config = dict(
    d_model=256,
    norm_place='pre',
    init_std_qkv=0.0195,
    seq_len=256,
)
Each number is 500 + 50 x the weight over its row's rms, rounded and kept within 0 to 999. Layers, rows and columns count from 0. Numbers have three digits each. The size before them is the row's rms in percent of the matrix's.

# down: layer 9 MLP down (transposed), 1024x256, rms 0.18, rows 876-928, columns 128-255
# up: layer 9 MLP up, 1024x256, rms 0.174, rows 877-928, columns 128-255
down876 116:472505529442506535446544556420544528500464566536522449456511514466456599590554427470427559503541495450500446508441529470486432469412442492417539564582487428489487519501537511447526552397528429556432503547519454529586498502522485452505509467627576528456494488449448429479475570492539504499468454473498547495360481483407420537471525603533623552529494436532534479487444509421473535406596
up877 093:477527487463482530496483493554531461485425427483524585521507568529504515475489548633562508475565489437479569457381486553470522540544513498525564404411502498416543476431523417529437514501543482375493431509467514541591485493544455488584536432587486553419507488548450510403418536520441559570501484457538437427576472478501447419543526434492485552472626476674548497405551522535469584509450
down877 095:495550411574524446554469484482504471496533445436477488438534513466527485481498423577507491584459367415446481436568522369600507478473552479538412635549459461496545416536580576518531459542498530574561514490494435475486453544464470455463482433549521556541463442446519570546522515539428441537544486506559456576471448503526492466424425473567529502502467548419501489438407484479433470381548
up878 103:490390491581462501518482413498456520435602462508505503424525476490535515557456485426555388450551515424502595537402517540495476445502467451588567513519496453567439559441525464482513523545478507542416449445546523485462467572422508529434486508444524488475545554612541419529495454471535558553521493480384469549559503546516400563470561526415491473478503486465403524529524475441471415492479
down878 097:488437504489427532535566410434435431557509484554504497552468553487483620496526501445521493465568418428500391537478513433502586478545482421529461532565511496417535479578513483545447557444506494546484504528492464374534494564515510461514452459478525520503435501444540509568507505519491510425460430462576463486505501469556539536462477551460515487576417543580557581498497506409544539481489
up879 102:443528509496577500535555540519502491502437468495567515503545484408404550542484576557417500468545521460456526503491502587401540552535410565437535483516420491484466447505522512560614466467473419494454479506543499615477494496491510497572570485466531525516505533441509480566498504584514516450495483460481531563454534478626537408389523453564564486563500465501401539573492498514464536520397
down879 105:494477456563490473467531495430528478466527520605480548542512595510503424560531473495513483512476471538546339457549510554503557524518483456548510488484520519440513525438514501541502499591508597487461549456533444517523507555433628561554471464513501559450594542449440491568419490490438552542537510532594485464492449538530594543523501428413448473481476557405464434534561475575543426520616
up880 097:458463532534499468551598480547409540436575493550479454549497491460484507571518518472548456509569545501458493550492481480561585491415426495632451563488529493545478478479520500537550470509516521502547535514604457417516480593404549570403507393530513438396495470454502394448421526436566580526507443501463449555481527493530535491547517473451489472501442424494494464442503534494421572490537
down880 096:502450508494551511402508505547451548539418425529539423534484475650467596496510575597485647484557565592490586534526525522488594490448485521518471424439444411541473495463582482572493508493513497538484513424471511507464441569522572531516517470506540499545461526530565481549423505431412542558527508550467396539566473530486491491510542507472562547468451596480474475508559484522538502497447
up881 100:506505512522398498480546610561469527610556510517524419551500487450586439468479503505449579428450416533567490532478495504537511525512519481427439504546491492490482480524428506516496558505516534449542589478466521486536521476481587509420392550466518538479572461484548480491456543538417583504582540554623515502515412421482481520539512518521498509440489546480515508433316475514411524523481
down881 093:498580478528561492546498491463461526496530460405462454576485484508574460585547443454445492420527478502514500451450487440473537528512492505370519491540446557567467502465593467459569518507463523602527552516508477494547548519444483369543471505471546495475604500578496492452475445587569436483422584419462436515558538455520476454477467473566515521544491500466499497409503541453523462524451
up882 104:512500562504564512460470499452455442471456513507435510499547464518467429479537477496489562462551490417547515546317503503524461478520513514449439501496588470505493528497463541526492456446446487425536475552494472479508554469486507600484501458527523518491470501437462560487472452529550443436473492577464582445621554543392451503605516512486433525470556528463457532510434456481514444556541
down882 102:502371422503460476518466487501517521432537535488479541502472482491508569526460518594496425527530607572486469451504494548511510440568541441500523386460474497588520500495540451475538474507622488521545484449500466528603420369517481457483518493580576475489481493507498501528548556467495544589485493498440496486426491426528488495449434489547435476461430552507470522487517600463592396436448
up883 102:491432428479495459458580539674539520505569454478521464424479500432492420526462467531511524381541550538526499586456519504451454449393401452471482514525443590448591388587504455478511447503379468448548536490566519489480388462540531586465481499542480517421496514508514516540548468518537457536461439449502442514509473583413465430536522558507465538511541483425499514547474506517499546525447
down883 100:540665453478518477422488384459468432542513518497537552527471474530454518593463442521456515447617504451536509430421580437540514486486541456543511552481540490586584518496410518494466496553418541461473497457492586495464457489498481549483471431427489492491469430443486535525511526465522501520555517475484527474493508482474568507502556446544465505438398479545523481511542487477467526524481
up884 101:412469434449554440450498543529495507516485512474486513481629538446546436425384534516402420572490547474446415614480499546503484518482561516573537560591463460540493514482416565528473504560454491488511476546495478622532513408474480397455589449489490400569506493497440409537576534501518568526519513480502494551450478549498520460486484487492581517428555469543473547491551541517502503561459
down884 099:560490404538399516556532563509447546558476505548520491453497517483472470547498468444475437545466443480495502551484486408489529456479461489475488546461500475399514570454494442475454529417565531532496547473504430494498478542520501473508476445477415534546443431583494492565504450496474551452417502503582455552557562616572469497481546402499498613504458549463612544584514469472616515484421
up885 100:427538508549512536415438530482525518433511540517521523585462515456477472467456448374473560555429565432553429523569514531487467482454460515502544619480437546446573479589475469519565462526527526529507508591480490458487496568496612405441549498521482429514482517441573492592518412472511601474462501519432468489394488440495505488550473521453487495557566430547495413553500467534484543468483
down885 100:458522452538415503478571464482502518593578488530531467525385535450386467478594446532531464446520503470545536414458511460451528572486514538510564474461474414540512505454452467453441552522379478458576470463535442553499510479500547480539561488433442526422497528454541491491547522557395512492457481507536535559470465531583445536442518540407480409540481491528399477502523541488504471490490
up886 103:489451434419508563532565554520477527509526564598526476420453397520476445488521457501520504489559526536496456512405461544472538534497547446469481510593487612389567446554494599533571477534450500451474454480494551613544456471587477588480553489461467494486562475447537456540584436560466533464532435468474658542470503486527572458531458457482503437512516488525432474472516480481498665445486
down886 106:544507560560488444454464498559575465515551483372486438456452469554561507517538576531471477596470472608437523461550487461498442448460449497448540490502490592552507507465490492502420492500536485542450565534461500582518555576576512512501499533466464462460433522403547506470442485499557513436422456457559497453447539448423551468627429516453455507420443411550435432544538484484496494604414
up887 099:508499499472581454437490438526552473539608517540575577489486515573465533485452547505443553490458513557414523575517486524476435607556473485508607535455446555461487426363451487478458573469503535534427396491455426381520457554461565491513512566584532587472553494505506493436469540506494489584539506532493566422526484460565482552554512553422467534439590473602497496522474484467610546469483
down887 092:445497489487495486478552575501423509518454492458578521544451431474584544477488541556565483570469426494473447515463501529528595528479477507550447411525459499484483445600521535425510533493564529508469620511518595418543470541462573411416401500446425418464537467474488565586490442496561517575535509511439498469429460490465512587461496530524508528571476455574558563422541411405497467481484
up888 103:516466476556442547423430645540509470492524390511482490526513514497535576464459367516367500459563443602463595496558472480419468500526426544546590581534566506537581462455428547471512584469453411492471521472566439500480464451474472561592472448394543495474505518549428582533506532556498452516510496542415491553479510463653608596504463478590513466579539528559487539415507498420509545487509
down888 102:541471527458550486508545571506594435524458538563515526449499504505490439530534583466488449424519404507581530485473510529460474484552530579447554482530458498441481475492466467517508512427500575492510531530562547474543512543480473532470517466487637462451487511419604479596566484552468524572543416575466502497510465437476582554472459513571419520527505519405431480497446403477506507467531
up889 099:555555477531511496484435530394560451483466476492440523571600605492439490447483534462512485440543508467509465495545464445536466494539435496533574482491551563538451522472494553410506494531539413570577475349455385523495495549565486491642495468441545553421478549529472374489503509433455437536439448541581559567540409530469477564460624477568472506489531579432399469427483581451582463482504
down889 097:475448541504450569500523583462526493530608450485490428520487503606504549497544525516570395524456451423517579562508586512570528521402475496538499525457494606462533507473526480554456475585517455529462608465501401503381478508542468514354455474573590420517548589511535514510484492490478563506458499521453463503527503482444457529479497519492441458552488472497478494357529459511472553512478
up890 099:474525472484415550473485560557487570504465617484477490524543542436440468507551415421448399431561584557464472510495567574501505526475491616433494575439475568615469520524475480405592535501559538604466525501551456572463559411433446498534620508462540464450494415449528533547539524387516483407483500569517511418482583521437500549549511467416482550523486500454431515509475485492547532415519
down890 088:553441496506421529400555538489459517424542504396556593454438474550535491528603464590411638476509497507579496355474443461445486452460502421513531456537513511565449492529472437430497457472439489479539427532421569493507481597465445650422412493460523410468478544533474554518550563492498519550537543521513485514559535531517585487547550516565417472481487552502494435485523480521484482497546
up891 103:484415634501604501460508447562472507565395449551430411492509509606578526492435449452388420584522467500436491483519478474514495415494611497537513520500535475468498474541478459495582491478463446469426515454499477623463515536451435550525516471382481600540596536546514539463567512573504492548495533534472542476541490553551460448469523526472483509521500590453474563497508424352492498559475
down891 104:440522494511592563542515486551492453508630407500393537475447469470593514571461602477555447609510509492523487473503516420495548576561541563445507408469595513502487549543442569446548441404513424404568560533474533549495486495422471533515521491522579522517555509487534595422560433515460469552405521448506434496519563551445537487503531460450474502524564486484540526501459530605475478532475
up892 091:457586504496441518575430419499446449415546486508473526507521514536451455413504480512481534528540551477591443502444487464527478479538474582448533440499519500590495492445428507393502510472493454554591514516511548542393471509422523532455513553484504501606449515532566604486472511423478460517459440491500509520534404454618541516520504505614533468472517535431494431551444457538401436578504
down892 091:483542531447561541507573526486474480476492469502553506470526448525438493533558535497532529602508484474482598512504651511481538499496438426459515500431442564487519500521500501572473561481464374381395465529513460445563451579388577486550413534527513514492565444472564510575538494486492582450472475517521468545488523507478407586502526537459508529548506536445480541492460493498432519440451
up893 104:505595611518503432421513421478473471467474520533398497460448525442473563573486396498485532531501543528517478512468508482450456514479389490601536537432439416500419523446464476519550423472535418402578486475463484469436415428491523502561568506500401570525444579477450462496482538379479511494558562508515528564542479441498493386493471447478498594457531581440472473502482481477470472553470
down893 104:486476558482534550457535470536479608532435406467494514519484466531406468600446471479535565599533481522514446516470488465522507487471488497522566473520527517423531462497486593439411372480490445512560582556532462439546458562457574493477580459525501565618530652504481515466553362429552662530468515453498562560571406483468548500510447509448550463575594602537479507624444473478427417527558
up894 096:506471441468588479517461464434538403498485456509516521426470478594542471462516487481488520541410472450515491555474468473492512528439525570453532587448564541521431562601481602524516528519556524507510479460470522575407465418499498516594466489516552481486472537547503567590503590504467516529401507580433451480460495505488603458469484566589535510548484498486472491508537450578512519476482
down894 095:575537539430546482529468498523574492462510380418551540473532528449645555498540454485502487495569340458468567556534543509464475528602471536451605396491582466548440514475411601484393517489522478607479418473488489607509530519502513481514448475543532529544478527478441514436481472606472425594525493506501394419555542530460477517502479454541484361542496433433502501498473411523519478596465
up895 092:517524573534490530513481588433514506557563474570466471545476487512544415510512469586421564594478494478486493503455584572533494515517518530492526453352541452393474501465450536364567471468518474578605486600533538477466515491490476591501547536469568524490415598528579479474499560556525516574446442491564500445527504480465521531420533486423468507484394592559524424476517485443454464524533
down895 087:467561542455390424531580484518450530514517502443638558532441405498488539534433533522429462595483511563520497458549565459460546497402412532612540479512566461523438427413572486479414581524557483467468499506531452526547466535505524484436408466500443506532463499494455510449549493422493497497493502445522527618413547465482439416405463573467576509421506506526546510604510566533511480504589
up896 093:476513485575440511530487482525479511418472554403542542457424595513447404556587462457443557477486494554467535468492526562518545467423409480447458494550519602404453551491461538506555570521549465519481526527564597591416495480474536532485504542485483566501471542437411532511479598543484487445567475549451614511482552556525471478574419402536483606459523517518498467444502417559559505467472
down896 095:435487511485538483529565554547459508458516442552508491587581438432532493506514629513561461439542449447447545559450501558442460506462510590469488485457463440454489478483560414556500492499553491539479481497486477491554463561483496434466396417475520518563496420513505517562476417534574612448492524431509396510527459434467523451466513554512432414530487543367485446612608478500473483543434
up897 099:499488420545409469397441456442573473458433519554477608439447497470455457413531544496448436501511473544449561442456504502528483460511424544587479415500469504470549532489536560542524544564479425445559479517490548474607447526460499432506470502507461498561508530468458490467440443522442540418603426498549400454491585500477507521476484470455430500500567446438390463491446414661493425486481
down897 095:429449415540531522505465636517527521523622537528495457503572482530441494531612535521410477462436472483520548500577524581486479492514491477386596546522511472463582465518510531555544491503485471576521451433444545435438568436460509505502502543458551505510428524601522455485507530561567530541555540496545499539493523458445580605511642526508589514454468574531430431621487475464473483507505
up898 104:530476486471535388556542517517598458476467569531636561456509487656373496448520493533530445453487460466462488628552447450471504472474478500494413504424487462475520433643578418481533551515546553456504496542471489516472543431548583476450482377548458523466515482454547540609511522471529480458550543504512503472506529546491463503478570508480523549504536475523416469440582440545516467501525
down898 107:550596547553565457425521489565473545534609497486404452486636339517500520555456552443474609528525538539577502432425421499563475422527532528468481456530512458494478491398553565510506490478480502524492464530525496469504493521491449565522503425486436446580450460524486577487415510491488403494489506435492469524472494501493528485467493547558466469522509528478505442522469529472417499583466
up899 097:427532522506608467489485424492484464550449532511505521549591504380512532522520498557494405566457492498494491579514556536546491531569434445561522454487518393509541568512399501557505521473521567578547525424486508510577424407560483515545595501476502432440503414418530530438411426531656516523527525467545553429490443478575548525538484492432374488560418506478459498585491430543536482475475
down899 107:495490482533564450534538419621491497444496446488574489437492419481508514513494455481562458507419512457496516507504470527421498521565492437458525565441462458459470503489522588492459531508471398601497463473440484515400473456551491613625525513528585494471517499463559538589532430469525457488510477460443432528462517578474512516485506477563418466483466525485479479596523485557551493460592
up900 099:404503530458446540525514492449533517507405540465472492561497508510532434541454533513473559537423548430555498459564458520486495535445541486576594497614531578409521468451420557484609498518563434547672448565572471481522490526510475510562571542484539501513498437544501431507542495459477477457521449480416357522515489553428497542519521489355468532447435468588474524523452478546576415532465
down900 103:500502485528595464514496374526422474602565481563449485410477480536512555482520511445462496516495386438393500565545529518430502541553461462493538483528560453529516501454461476526392576502443548477490511471575476601533430503549430511464515465512492540406529518399587423609539600544453538540599528447569524461434520474543405475527466439420542489522560494456526522552527463476495569506506
up901 098:409490525582560494470513387421491465495519493565543468552500415540470416481502408497507468453445453544471538493563538470445400577435511546530524490523489464529503528559566513495459570524499523530475498465527562565545531502447474393463475430440513547506478587475572517522465520432468514481456453380515510454452425348479476515470521439455523520528551535444522495538488491421433533502451
down901 100:499591594598473605515529493445461535550562575510522443458485496593437481554485501388497490522491558550490475500457495437478490519561457545540420439464557444564521413478563537536499522507539457561467416472488469413553570440557593488516501531459505529526366439396487469434493482464501450492533630450471446396567453437475433418582505508526603485526514454462534563462491510543460456552444
up902 103:440549434511604494535535562515445583511504499517569464435540467540446543487467528495497460478430545469447504459492488462516476483497485464518641574502451456473478450458452457560457447546509513515589477524471517499439628509524511386444535521614569503583516473466522514461447532495524422447496471504509480540532428433407500431488532541483445483482560499470486470507453473438512428470417
down902 103:514434517514420569544493561498483527579506556449525566493444494470536517512515447441489392581501543488485425578492487510541542530492591530540527495584545482507570437494494505543539537503563476506505526467555482489535485500490568539523450492558514514521513515422494460599461519527426523511467526378540470514476472462448575509423567603599562519425427570492570508488521468455486410441496
up903 096:526530479612506467546580525367519528447579488624506521496351482535560555595524530519620551494499562578516528494521504508493419430508468499485480508572549522448583443429501489634469425529465498442571453512430451578557449490452534524552537486473533547487480485477472466457537503491518436476532586547470582502447588507534581467531539427493482531484498510534454504388521515519628537523428
down903 093:459474511479474489525466423500476596517511570448453500476546487529425460445528477446441528436540488469450455518531576463500576506585595518434445544484418486550516477506396528536468498471564517548569612469573559443493445518552543469500548518504595446479527508517543506470509583442462505435459479549530451542619437477486422437568452497479433481487407470572474461361477505479425479554572
up904 107:484451547409466541523511412530470572561411552616523601486534515533456545492483458466484594501463437391473494562492557457502458511487557459490502502438441516504555587534555498556518492479524565455508489498509415536497491474592443511477550442563566490485501501515426488490469463371584546491516456631520471442536439486537504515577553494439440460468526504482545450490501537490577473543467
down904 105:446517510383544448482551464429389493473457478465543535557449486541488539384445449394591529455525454467481505530492557417463486474441458510512412469476467508459620511498535547550518532445428572546464580518457474559459448464593569508496515517530462462425531549507510540583538539490454486514475460566451505490483460497537456489537530636495475442462501492507536505526514454554532495543470
up905 100:576483538482550591436481500420499451551490463500502422381546406572521563581466503520376501580421414471549549630496481424456440540497499499525524518515468479482584495487510471592455484523400463463511559556436495454522573482469482557467431509523437493438465486523591442537514407572498547447529508489548545539561541512585493493587583545462527487437547593455534499431550540487542443565516
down905 110:468540481503629483541451410516426469517452484473553432575519469521516440513458498434573410508493413560485487432400453534452555587511552519502509512542494558543513501432590511508587444513496552513563502507534497513427422485480435499523572485493541512582428453482473502543555543515478443561444527535570490495530550455380557511462465536400535533613488497499531562455603465580542460510432
up906 112:481542524609412582472455430494474436433461497574529483499482512478489581444484493414567456546573468477549458519466405461503439529461505502452501502419536559535540445447511476532473454490488440529488486495513431549470479441511576555549494538433481595456540445537532479450471572483509528506451481533495421561532455531511596565477484427494662498460496558506467425453488540491610513509568
down906 119:467506550473460515507544508517519431610456482534449498495419450514500510477555552460404499582514427575523560454498438471398507491493448513548551541447595607519497470504470519558466539510443502590498407476552438427547515588522461538542413375529542477555533473558606443542603519541479524528514533576507519431528457429563437527528508477486576467555476543502534547434540496573478483479479
up907 093:487582528544494443428528446536500465513462466462490562507510499527530587425583514571569514438422483455492611470524494541469558496471455521508485505549512509581434589534478509460553588529418528521492515524594485501466449481440513463498432473537458526469499465471552575536602458450567524464489485488486524561480575539470427510540559512431426466503446427473537429428518474429486514487466
down907 094:640421386383528481564549420440428493485557471514527443492486474516483477564417456390529599516490512577481476571455535456511500502465532479437494467451401424515518456469455501455581440489531500467441449521470476447435500399510519493474446564554493493437442527499446507427537502547545522503517552494517413513507451395468597525445419433475470534433557482590387543581427535467520430515572
up908 101:550441477568548512610528501574536489448526491483577555435514452551497579474513519473535468474585453500443491531478477563462487511428515499344578565451564367568490475463493615485548508506429458484500535529535530455533488520530443494448444478447563444437524552489499557387465477509536484505452458460534393559452464487454451458553500483516487497437543518492440452538589484505499494483427
down908 109:477574561443480578409466483561521472446552418540355546509618526531548472558565442500599488488513426516571488577516580598517532558499593506504536538478525412510482439522487522513497545539428522581450443501513533547563432414467522457554436505414503467444493495473533475468520492408409520429472489513424486551395445547467466446430552522640546446512554472432534547535440514545498492505483
up909 098:432480526511465455499497566481568598433611386541516490474484460424491435564516545560501574542562532505549503559545479463416420502491506484498557551404487487524573444501453496535542481501406531432536424531492529523381481571442503507560520451575546539466483576472601528527482419492552527474465430416558541384536520478560561554453588405514520500547494551467470452478590426482570579518557
down909 093:485460460478588486413504535581504448589462550453424507501566584537516592531466493448533523493556565533519507466356552486461576590517464527470510520549502464485425625555521511535561502540463446407452487438441508504585508466551532485355515530509496532560450455519438482471504559529486537520532643557428547529489553591441402463564492509535501609464520465521466538350558473567489512490511
up910 102:527470560526515470501482550458536554468429436438539481413563497468491421502539380460584532442469489539406587495514476543479537431563492459573452474494454429394521542552549482563492373530619439566510423544490559513487468412459554522515552462413488545539531534471554479480560470420405535537492541507589494559410517555520531447567510499558400562445454560554482457564468537488514451403559
down910 103:489458440448498453440550534509574467481496433435442529487497548537484511595563493492455466506440485522500584576514507501463381513466497532461484456458456507529334468572493527420461527558591517430491451480539498602590526440483541489512394449542443495471458421479511464509538472500621493519493517477456487524439493508538504511467543604476458506494466520450618488555503532522546438586415
up911 100:541511528589521601474552476478541506554456460559477477424418519495441556431480511456517465448504498422442498428584472486627485516451531478469539562446550584380495490485543433452462503441435440597431500525525469468465476575466449468449589433468528427485503413568525537459475471512522421496566535470518542562536411442524545452530524500486501422525442509354605543418508557480563513461460
down911 102:554454554395529478546529447564516474465537554503382603451552537478515427554446465512365473561539502482471427492590468521418498500511428543464519522557455471508500526524475502552471520506469436640498454570588545550532508479421592504432526560546565497487541565467468505459573461504500450501556443487504506428526530365447473516557442578531582513449503572524502524486497477441527536424431
up912 098:500415514481415456389397472485478518526547567525566521381510512514493556525473476573586420456548513497563473595556482485488511536444487531507576524510553410463478426506562499466510517481467409495493497495482448470539546441518509507549488521497468520569524510563490394428473568500508500567487485526505497524496462444559421498435505433478488500445487535537456591419435493439588502638559
down912 098:490468562425543545519596491493576552382432484513484555491507504546607449522537387520497480514524467491499540476506560561551494504594524408574513472471513443561549405527503535548537536539543454409411480532557556550412548476500521517477457521537544475513552456463498554471532490479494498538401475497509530540541420452522518508535465455448491626487488500432447489557369489525490414498369
up913 112:531474520603467584549486451448596533454474455510426451460577528486548478519490499476470572484524464450468555545460540432485432504600506495493510455491536489556512457526506509502508502459536423545455532433616507588494508597487521507542453478519522498519543396518466492521559474474536543459509498435526448484646508548474578479450542612548541444532494570504535551454538608509450510538480
down913 103:486403529464505577411465540440508556539471546542464547445474500513548458476431528485455557577478391517545462481496481511485452467486458446499555507452510516523459524549582511474478525493515461596482455460472565599488528508533416593553534460532399445487581381422529471505540508520401581540445394437493475526616534518565576481437513550448474490534478479496408506467472534398464522478541
up914 099:445466458460446477377526466507570473465493465570486479560500548499494506477472518467560498437402523504552445543478427547482685530588505419465503387514450561513563450561564479444506486502484464479477523514429378487438494462555555573520475538591405561488508565488549515499394489537508437537549580483542456528573488537518566467480535502559491530478494494523449455447577435489561528487553
down914 095:451507452502455696468564548636495507495432421490541558481530553462482481469520495531448469490531587523506538425465556482508440508483545611492506520394482485546518463505404478446512485478492516567468448536534573584484482525543500471436497548503521655521433475533521412468586426464408494430529470544518500533534504497510463521471538485547438520494492475421613521468465495537418505510527
up915 092:521534486428484555535513632558519524460532465555423451425549456476507422563554502524578506582557535451571594562519553418435393507443406488475527499537461456516513552597477540450441536570494574457470540620429411577510458515487570593508478528517479494570487430432515433499455478456552586542521501519482462481497477457492436545516519536540583482419480642557407471501462538490479450518539
down915 094:528480409518416501462448492554448467519430472547433520471449497552546470509535589488484452472554560505534481591530493560529418487506526571551543488529454452472579477512539495502551513529485569514513517453529475424541422456497473522513430481552420558485588560484483482498517506495515480625540549534517526446551431409515438449574460522504618516455513434520541534542489435534541480509468
up916 095:507456483418525503516497483460528513487530536445512542399524520578539603531523487629446534561466480496551449497466539469458353560399527531431532527566431451517525498464472414581537434524502443433495420596456520415457523558558518460499545493510533502531570511534456452424486524517456488458505535462454510450545462456553444506612440539572455489558533516474488511560566468502575436524475
down916 088:530503489519517466433531500507494538388531540501541510520503407448463454470495477386541477485526512498543513518510454652562531514528416406478489456440567542497546509573501472467436513520484466508534506428499438450458562411444541529544535543446505531458450478515415485487470451491489479512492495485517477483441560421473573540409477454517467392503517472519492513471532427502391577537479
up917 101:518565394492573582516497499523553488450565500454523479459493476557462500597481550544511533468457519498461516584508464533486574512434527484433523473556460522512475444567610495493537544541526463422568482472444521514406449438483474533531503452543555518525472424517485445507549459449556495527478492536635440454513427583470580541502521554523498528542453489501530471508484509454506392455453
down917 099:506492453462521530434454528578514486590588395549456428544496537590493563628421462517483419575455618527439515528581441512535555483493490445467463537411442555476470508533449491448475494517600487464524448438435547598395450506587509431447495489496444537455516417343470431563558534524514484493468357533458554485468538529520473585499547450442577489482471489502474504480459498525519482355531
up918 089:527463494397433537483565460555422472432563477573578507457469461413431433518535509477486434584492602521450445508607474527468377464495458528484486487480494433504463438550468517533519440489491465533513505449499472515477382487478488388523469495473444491395512464420413448456405470441572485439521529463578562409469605528510549537500491564460449502423505430538523522529493430444556498484499
down918 102:500519538602412483496449522428457395547419463484589449514524484576561442447467515567464551456438416493466460494519453530443480485524525513521456445588465588504494492502489439471405512544516507477499475442584487469493523547557367553570488581477563504571580648459600530588494483545542504566439550626558486397438465514488509498396460494511426534498448501430527525573471517436474514495480
up919 096:449468433453500540494384419551588557521410522561525420469530473574495602552562531508463514429441474495487525620382455518463410506542514402446475476555503504488565489548517506535566537447512499445530420442475468518532533549400511538523484459505475561502441481507485467566601444515497515463459470498537453503564470505510511437585465399519470457517508469506562397502364535493475578488486
down919 095:461483494532457434619547438592570387521536535475492415418513441477435551511469540458571579539549514314454485461462525561531458486466518458494584517427512513513447480515476567463471567471509565532525442505518474521443478486472536441583526443508463489501473470515462512441560506466453516504495467513505516525479531501427479517425462486398576436444506503464536551422513523533481527482570
up920 098:533474446430560415424577467509513465542495500510407453556491521500497582574493488587478464544463507426484559538420436523537547456501481438453476544474433536439404454434565512437481561471460483529418507464493475509512501508463534497574531508521459464482478501515565562520486591421496508433482565576495461521520485557483522538518494397600527548519509553451518506491493502511451521508532
down920 094:481522568551588497558390443380425531502491485530488504482580531441515455411447521531396449490594475416565448496556474574512452469484510528471453469497494566466526522442485509448507562533507474450571518558502547429482582491604502538525515457588486482470497495525476507465488389512458530570445525525514419505455464607549518532525545526601543410455536590497480492575402552546531425590489
up921 102:442426506379474490499460523470447421419480472474589446547494509462523478444409537527434500497444421426532483487476441569437522479590414497571550483468494529538512429493533412557528520459407509525504502499414514497569500481453561431468499434427511552588404476521546542536599470549492504451520577426450440474489493501502506456531456430490520442536505550451512519533400442498499517483501
down921 109:502429511570558547482490524377463533436433364588535436624556530525542528416479459503503433507447515539551452529494464444511475528530545593489579542586459514447568571488541479465461462458492409606467533547466486593411535492459498486570509478379486466616444519515420509468447489464539596477533420506483451439428460537507535429558473645473502501460499494445515497539479485477503588471497
up922 094:431517514508438455471373502494556536426535536526492489463437445511530525555496452481441526575479510554437499424538543520578455589515503615583511493553540450378434537493461432536494529581461469518470512487474514558469556410417557559505468423506503518440530414448493532500451538486445509508409544479475555511461482486479546547537513498493547431554511520482496480478542452480545467401490
down922 091:511485424479553508408536405459478488545493565504508498485586447549498524465507475464460427507558527405602537495513562458575651524467493479527461484522522438509515591505476405488498551408516473437523461441524489467517535503472596523416508515508430524487435577550561552538591382449520465462518550552503487516427530456566469446418454468577469532412486524395524462498571418455407543448443
up923 104:555417569527492571565475617567452511538510429543472615476495492508505499513514510529489415503452478546464570551474478447464519571503586516544555481493525520512547560470518491489549476547510450413559458393534490526490587491527462522493523468459517537523469506527535404546501507483492463530404520513476478577518472500528408522553518421488512501477437455484542464477449428446545471560505
down923 105:462416606536539464511449555562516558520561551562553516521537565467519420533449583537546480415452552424512564470535478467454470442511541457535436490454442551482437496576498498579578373589524446431498575501452475511519522469550447488552521480533594460491383522534461429448559460499407503568523528532463508554487512477488481486524514530481588537525424428552463442437470438532473461514414
up924 099:538457586543449530520405538523419432545513584519458489458426475469544557482469498483561491553502376497554612519568467580422453536543477447460568503454522623451490389476475534432474499511453462496499561494500533532541512525455471568498520512518503630573532446546549445528561534473456482518553527463490461537543526532507537467486479467497508429487570545499523548458426494552519490496541
down924 105:522520493462559480420520563478575503506525565484515557519551520516540528531415409510490605423496530465514453486595527446497566537484538452476473538517423591491488577498425474458412515491527492469515511509470480534468494547557375443522468517672444547476431389422562592493547556534537494479467518479536475502516461488491492430525473525361561457532424464487445458454453474491556561465471
up925 102:500446501488537556561414504541524515470563503459559495521477477486496528542472573487429553464487497588527569506439523534516526531537548504540451512591520384505554506513630559473379595457426477471538406442508499547546504394418515510484545520518522451479566521457422466520562501405503495511451436535527559489598523589528462549437498456484503483461492491474482582487513404483379505462521
down925 101:455564531468544537450517389503469502491506489520451506609545468516430510581503486421440447525523495514524527497560580505518477577592443443530452562524473486560428419473552462482411531536487418519529425475559505517490426477530467483596469490442497490519548449448442461569476517484546596568457418525452523547573422512500540455477422406524503485543511440441539461454506575488480519494529
up926 098:567543464525521535545506512515552454516429528494462446467432500480526530472588548508459590549536489485545575563501421506508462537491453470564516559568399496453595416449515533493492512485500471379528561480513426547520549560478609513507579498572473454450542489495542475515576501544515522497451523472454522460529468524569563455509502437459532397524510517402407499423413550513598485542548
down926 099:539418440519522528502538516550466494538500502360557416589498505517466522551472545479520544518444459425557509481598450418384500471448529527484545535517519455542493492462407506470391585488514555535501426570565470558474516418411583582489467500485338481539432539517560515493463570526509560505442590596419464451470514413484592424494516446440458537507451453450469497467487467571519536439480
up927 102:486545491503497484515534524539498547548396453428468526578586407496534442526499512542411467572497431617501558461439434593508422514602509468513458487542561406487393488509494499503530511468527448572491460538560444642500590498561476478483535485421411462551473547477485556500459508576464492513491507488492458439573502437471505563518481570385470505421526501474471501512522449504524522600541
down927 104:479490482420493513516513488530501402517536510551490522538422514574564499465515420513505542542451427554406492540455543401566580537476571416514479497456532548520522541483503497385431599509490559482526457437539487530485493514484510615400481474454490501623489441537497467546462447437466538459501466426582587437558406464488381422439574464439496481424496494496496429497484424372494481513491
up928 101:460514424528540489483554479513465458563518477511516459543469525532409546537476471571570454574452564395394475601509498487497444564342463458531502560452453512533554553439504501475445530547462438484406523528579547482538600460524565504422587524552448521497475477499500543509531426441543493468507514551442490481575553467438467498455542476515513486452493534495591492429499494568547573481422
down928 105:452508519506505525444482439483459528480465511488537551497450465568512504423509580503441500569606506469481436483560524540488505541495566567442551457572556514491525465525462507509544408393459456495533593501430509451528485492467468538478531483569468524468500422463552447430507404477556467635495531521457558517489515590409464606570444426477501565540460441496492426575387506439532426472476